Each number is 200 + 40 x the weight over its row's rms, rounded and kept within 0 to 999. Layers, rows and columns count from 0. The size before them is the row's rms in percent of the matrix's.

# up: layer 6 MLP up, 512x256, rms 0.094, rows 347-371, columns 192-255
# down: layer 6 MLP down (transposed), 512x256, rms 0.0863, rows 347-370, columns 192-255
up347,103,249,196,188,242,181,186,216,156,140,298,225,171,206,224,143,195,218,195,187,153,123,180,246,108,181,211,277,195,191,163,215,207,223,167,224,203,178,219,217,217,202,235,109,169,202,206,175,189,217,149,199,237,175,269,174,159,220,185,206,171,205,184,230,162
down347,102,252,200,177,206,257,155,118,166,152,237,270,228,271,242,241,249,203,192,204,134,148,149,220,81,208,188,162,136,166,199,215,220,152,182,183,207,228,235,214,194,178,304,126,171,191,176,230,193,182,224,194,230,176,214,181,128,257,199,276,173,189,177,232,141
up348,095,182,132,215,194,228,174,228,251,286,193,197,145,122,153,129,161,210,189,204,216,166,166,180,143,152,168,188,216,237,180,210,197,209,194,199,227,166,175,173,132,262,180,151,202,163,226,136,184,193,245,207,204,192,222,205,212,183,147,192,166,286,168,208,226
down348,100,192,152,134,235,133,188,182,197,231,167,247,171,226,232,165,216,186,189,234,172,218,223,249,193,156,249,206,206,240,164,181,177,242,228,217,168,177,224,159,195,272,251,182,252,204,216,189,190,251,198,200,207,167,179,160,221,237,232,164,184,200,158,223,152
up349,102,278,135,163,255,186,148,225,284,193,136,197,234,181,183,253,168,224,194,208,175,191,187,190,202,196,183,202,157,194,212,297,218,187,217,238,277,279,202,284,266,218,247,244,219,143,160,235,135,173,216,213,246,228,193,203,200,203,225,192,105,222,248,209,256
down349,101,209,157,178,225,203,211,176,254,227,171,216,282,185,162,241,232,175,167,193,182,166,151,149,167,247,256,199,214,147,149,142,175,204,162,178,216,202,233,241,219,223,177,278,290,206,202,250,202,154,144,161,255,204,214,158,210,194,196,160,148,320,130,138,230
up350,081,293,161,139,228,167,126,325,237,188,195,192,148,221,234,167,195,211,200,122,194,200,107,261,154,155,223,199,207,187,143,222,195,91,226,239,216,235,173,257,207,176,214,186,252,185,149,156,113,151,202,178,222,226,223,178,201,143,137,157,160,259,199,183,203
down350,082,184,192,265,146,148,238,176,212,217,248,229,209,233,173,211,180,138,199,219,200,206,202,183,153,198,259,179,258,153,277,109,237,164,189,209,131,162,202,219,162,172,171,197,173,160,214,238,233,209,137,160,150,168,126,121,148,104,226,194,205,193,212,175,174
up351,102,222,205,179,243,221,237,274,193,197,187,147,179,150,265,157,203,224,273,220,195,171,248,212,171,160,199,214,203,198,204,162,241,187,130,136,212,219,228,186,169,234,234,184,192,201,207,158,239,224,137,226,273,229,227,238,208,170,156,233,206,156,201,239,160
down351,098,151,178,145,168,136,147,212,214,226,183,178,202,188,158,225,190,233,196,199,255,154,269,198,225,193,171,159,230,169,166,133,194,221,237,157,157,182,196,194,252,120,193,169,214,240,155,168,222,155,208,180,262,225,235,175,270,151,199,182,153,189,239,224,122
up352,085,196,176,130,158,289,180,199,255,221,214,229,168,137,167,142,276,209,186,225,148,151,228,114,169,174,122,242,164,229,162,296,162,233,138,136,209,287,129,218,178,258,174,200,257,207,149,160,220,172,148,257,202,203,164,220,256,231,181,233,201,189,188,202,272
down352,091,230,209,218,214,234,174,143,267,191,279,181,163,194,182,136,223,197,93,152,271,191,284,258,259,258,168,175,237,149,219,182,183,176,246,239,97,182,185,196,229,176,233,258,219,155,163,197,195,250,262,146,162,154,215,186,269,114,163,250,213,253,183,199,213
up353,103,244,203,239,212,218,198,292,252,238,231,208,182,178,174,268,202,228,134,153,173,206,199,250,181,207,211,279,219,158,256,229,230,267,229,209,188,154,239,171,236,244,265,222,186,247,182,224,177,254,220,209,231,242,197,269,184,181,185,229,151,167,220,196,206
down353,103,195,243,147,237,152,220,230,200,168,133,199,271,206,107,204,252,280,106,194,172,186,198,212,225,262,178,168,204,154,244,257,228,171,254,205,211,167,172,218,148,266,183,173,175,222,146,212,204,252,188,253,219,214,118,203,221,178,190,186,227,148,180,221,265
up354,107,140,132,142,166,245,182,248,160,248,198,144,159,265,223,158,193,271,189,179,159,229,176,188,136,232,221,206,167,154,152,182,181,163,169,196,233,164,210,209,150,211,275,159,202,284,258,160,241,189,138,249,169,250,157,205,188,172,187,140,192,232,207,211,263
down354,109,141,202,185,187,217,250,173,208,160,168,173,212,243,106,206,237,172,191,186,199,285,192,176,179,201,252,206,144,186,212,192,192,233,235,200,217,271,190,237,188,297,229,138,232,238,227,188,206,195,176,229,110,202,162,148,170,150,160,199,206,208,178,234,270
up355,113,207,182,182,204,186,142,244,207,153,167,169,219,159,235,180,283,148,210,224,206,194,237,208,143,227,171,211,160,212,200,241,198,230,165,141,181,241,197,163,180,194,222,218,251,151,197,157,211,213,179,222,310,242,177,246,215,196,208,233,163,107,175,192,229
down355,112,209,242,254,221,131,172,179,217,220,297,242,191,216,189,199,136,235,225,176,249,222,174,163,133,246,238,148,204,188,176,191,164,179,211,239,273,228,220,149,158,165,161,226,199,280,257,247,203,221,171,220,290,207,189,245,197,228,206,216,242,184,253,187,198
up356,111,189,181,255,217,243,150,258,264,139,208,105,150,264,213,161,203,133,180,124,144,180,156,198,173,262,135,227,188,192,153,230,235,148,143,198,261,152,188,164,187,211,192,156,176,210,161,194,195,182,190,235,248,244,203,184,223,186,212,165,275,189,216,252,140
down356,110,200,159,171,252,172,228,235,142,186,196,189,219,242,232,224,192,175,169,247,185,137,167,259,154,218,151,206,154,167,259,249,165,189,249,255,214,162,215,159,235,190,201,154,185,248,167,263,244,195,190,165,229,238,136,262,211,177,237,171,252,182,140,208,157
up357,095,206,235,156,232,224,257,158,215,192,207,179,167,95,210,222,238,177,228,178,235,191,225,181,174,199,171,244,241,239,201,217,166,208,201,226,196,206,191,151,144,230,187,217,210,183,183,197,162,190,167,193,253,203,183,191,182,219,152,206,109,175,268,213,182
down357,095,206,229,226,233,201,300,259,244,212,197,206,236,247,167,178,179,164,196,233,187,224,177,152,253,252,183,178,229,176,271,225,217,197,125,167,195,201,214,152,210,211,143,182,286,169,149,199,171,136,198,173,176,254,221,139,147,239,229,181,179,231,171,173,211
up358,104,189,138,192,239,155,201,209,314,215,253,214,171,194,132,148,190,197,181,164,240,141,194,183,222,166,147,200,206,160,237,236,190,164,259,176,165,229,225,246,128,213,108,212,176,172,214,162,183,152,193,189,178,239,157,191,183,101,225,192,187,184,148,141,249
down358,104,187,164,131,210,136,262,163,206,251,249,160,147,226,226,206,211,191,184,215,185,94,264,254,109,181,242,290,220,197,229,168,172,247,222,209,178,264,276,128,192,160,222,232,229,170,151,177,220,207,271,203,150,226,126,200,283,196,245,198,239,150,143,213,171
up359,103,128,206,159,194,238,208,268,203,185,254,186,175,133,188,213,194,221,178,219,172,191,233,249,105,198,214,216,132,248,167,245,220,163,180,226,171,148,289,170,261,169,130,230,163,173,229,168,251,216,239,136,164,177,202,148,217,205,170,240,204,267,249,205,237
down359,105,192,235,181,176,246,284,179,179,166,175,201,204,196,185,239,227,173,148,132,223,194,210,225,160,155,142,217,178,201,214,192,113,182,203,214,161,253,235,186,201,131,185,197,276,220,205,165,205,235,189,216,165,165,188,194,135,137,123,252,179,193,187,154,243
up360,038,262,195,208,252,264,185,155,196,149,251,167,137,126,225,252,252,207,262,129,118,182,149,177,152,179,191,240,171,240,174,230,238,184,168,192,222,264,192,187,237,200,156,134,240,186,198,153,148,191,167,177,222,245,212,246,280,229,143,263,184,166,256,154,217
down360,035,239,154,160,266,174,197,224,187,187,193,230,138,252,231,175,205,220,221,229,218,196,210,211,242,191,228,241,187,172,157,139,222,244,208,237,265,214,263,255,214,196,214,175,164,193,176,227,173,141,189,158,186,211,236,181,162,155,249,251,213,162,171,237,121
up361,113,167,187,214,192,222,176,215,154,253,185,177,179,114,166,105,213,219,189,235,184,181,224,187,145,163,227,231,219,235,189,170,163,221,174,129,181,252,147,241,226,235,234,128,216,127,214,190,195,193,192,206,219,267,151,248,221,207,183,185,183,137,185,184,196
down361,113,274,168,208,173,256,219,251,195,232,135,211,215,242,197,146,147,218,181,180,239,113,227,235,187,159,208,242,167,227,195,163,215,206,182,195,160,210,201,230,164,300,161,193,112,241,218,249,163,243,235,141,232,170,217,205,196,167,216,217,250,145,184,176,173
up362,093,241,146,148,194,296,186,204,215,141,282,173,249,115,206,158,278,218,237,222,186,172,224,193,109,186,186,153,165,234,142,190,166,192,205,148,218,283,273,226,198,215,214,205,230,208,165,127,208,127,203,260,221,257,149,283,145,229,207,163,173,173,149,189,249
down362,096,229,261,253,237,177,161,157,217,159,145,217,207,226,154,166,194,127,218,168,177,157,175,130,219,165,143,210,187,199,196,170,281,249,244,271,189,159,179,190,192,194,113,176,250,179,141,265,230,219,138,168,149,238,202,192,173,162,197,215,244,243,204,216,263
up363,109,212,184,183,201,238,270,195,211,239,138,90,251,135,208,144,216,187,236,127,215,256,252,182,203,185,197,195,118,204,102,156,146,113,171,211,201,148,242,226,168,183,212,169,228,271,235,204,261,212,274,211,224,239,176,266,228,264,226,197,200,206,227,219,175
down363,109,233,226,168,165,204,286,226,155,199,176,158,194,235,224,163,269,219,195,324,214,207,205,149,285,277,252,196,208,135,183,191,178,156,133,302,209,210,170,215,198,143,215,249,225,193,158,158,252,221,172,173,191,186,220,208,232,216,208,159,213,185,190,182,183
up364,089,192,188,223,234,106,193,201,176,228,211,193,240,82,190,180,184,204,192,236,156,153,208,166,168,127,233,212,144,193,194,253,251,156,165,126,226,177,206,213,242,191,220,237,244,144,158,101,181,142,162,227,181,238,147,188,231,183,191,187,200,229,236,243,195
down364,094,201,224,159,219,227,270,154,146,180,185,210,211,227,108,213,250,292,143,224,221,209,188,259,178,188,186,163,208,223,162,227,227,115,218,210,249,169,177,219,96,238,135,209,238,174,168,202,180,159,188,249,195,187,180,213,230,105,148,157,223,227,180,211,236
up365,107,238,202,219,239,263,212,261,215,192,146,210,144,121,197,238,228,219,184,178,218,236,190,217,223,219,156,180,205,224,170,231,238,255,253,225,173,258,203,288,246,174,243,194,242,205,159,136,180,205,239,145,183,259,210,201,273,198,147,223,218,154,151,151,128
down365,108,222,263,199,220,181,198,215,167,157,162,230,122,192,226,233,240,290,188,163,228,220,227,224,192,213,175,186,155,175,198,151,143,159,174,206,138,165,231,165,148,196,258,177,184,269,174,244,251,305,148,195,108,256,140,166,234,197,214,233,192,73,182,222,123
up366,109,275,139,212,169,268,185,222,255,201,182,122,160,188,185,159,166,134,231,207,144,139,161,205,213,229,202,219,175,256,235,181,193,153,184,215,207,188,182,146,207,194,238,241,282,152,155,239,190,141,227,163,293,222,176,207,199,210,155,228,204,180,203,148,151
down366,108,229,251,160,167,148,176,230,198,297,152,194,136,198,276,229,110,250,172,151,231,191,255,216,222,208,207,239,224,245,194,131,167,193,237,243,196,222,173,213,170,196,246,213,204,249,235,181,192,217,207,186,128,237,155,178,211,188,294,225,244,235,180,258,139
up367,056,217,247,165,211,207,216,200,196,209,155,210,214,204,221,200,176,174,254,136,174,204,236,232,167,203,237,240,160,213,250,259,210,235,228,202,211,225,99,174,129,223,131,243,192,185,175,249,138,151,152,198,159,218,229,226,243,199,152,134,204,178,252,224,231
down367,049,143,169,206,231,162,182,158,207,288,228,183,277,196,137,155,198,264,204,230,132,171,147,254,119,171,233,250,270,258,273,192,193,161,169,192,162,149,210,192,162,162,192,233,204,246,257,256,178,193,237,121,200,181,260,209,219,174,250,228,231,247,211,191,170
up368,043,239,166,155,226,205,171,181,240,130,209,163,155,117,177,184,239,174,210,157,114,167,168,203,178,146,132,253,211,238,175,226,199,158,216,169,267,261,178,177,199,232,169,199,226,161,182,126,150,215,186,205,216,262,215,194,235,163,156,259,177,131,188,264,193
down368,035,211,193,206,239,255,167,218,152,229,225,167,203,209,181,183,194,203,219,189,181,186,222,176,230,245,215,193,173,144,188,196,142,239,264,240,172,230,150,259,217,220,201,169,156,136,174,187,208,209,274,207,133,206,184,238,257,138,212,246,190,287,214,152,222
up369,086,199,138,183,201,302,231,209,196,263,247,230,159,140,279,158,202,175,177,242,109,215,210,210,171,156,125,203,267,167,182,267,181,279,259,172,161,204,183,197,221,209,268,195,222,212,145,145,211,139,230,181,232,182,201,265,173,157,246,306,147,127,155,139,189
down369,093,212,157,240,202,178,164,181,193,197,208,214,142,232,277,190,201,165,285,240,215,155,239,217,173,210,206,281,219,172,186,148,146,179,219,260,210,228,231,218,218,161,226,266,221,92,238,199,197,188,220,212,124,175,263,187,227,236,249,175,223,195,187,174,275
up370,102,192,185,163,200,239,158,273,282,161,194,199,158,141,209,149,184,169,209,160,126,288,203,230,210,149,190,251,231,222,148,153,125,240,219,139,225,187,200,171,164,264,246,172,199,287,201,191,192,178,164,145,213,257,171,210,162,231,218,211,214,222,210,176,178
down370,104,217,205,213,165,213,215,201,217,179,223,182,195,245,170,258,261,172,180,271,149,179,155,273,148,208,204,156,210,143,236,181,181,257,174,194,219,221,198,263,195,182,133,214,161,193,177,228,248,200,180,216,144,232,184,274,218,205,232,198,182,208,150,215,134
up371,096,213,193,156,154,222,252,209,280,219,196,237,216,121,293,167,275,196,213,174,206,247,229,172,131,219,180,213,223,186,222,272,163,194,163,142,197,219,198,151,255,230,236,210,220,205,203,248,234,164,158,245,196,189,277,190,201,218,187,211,189,143,212,126,211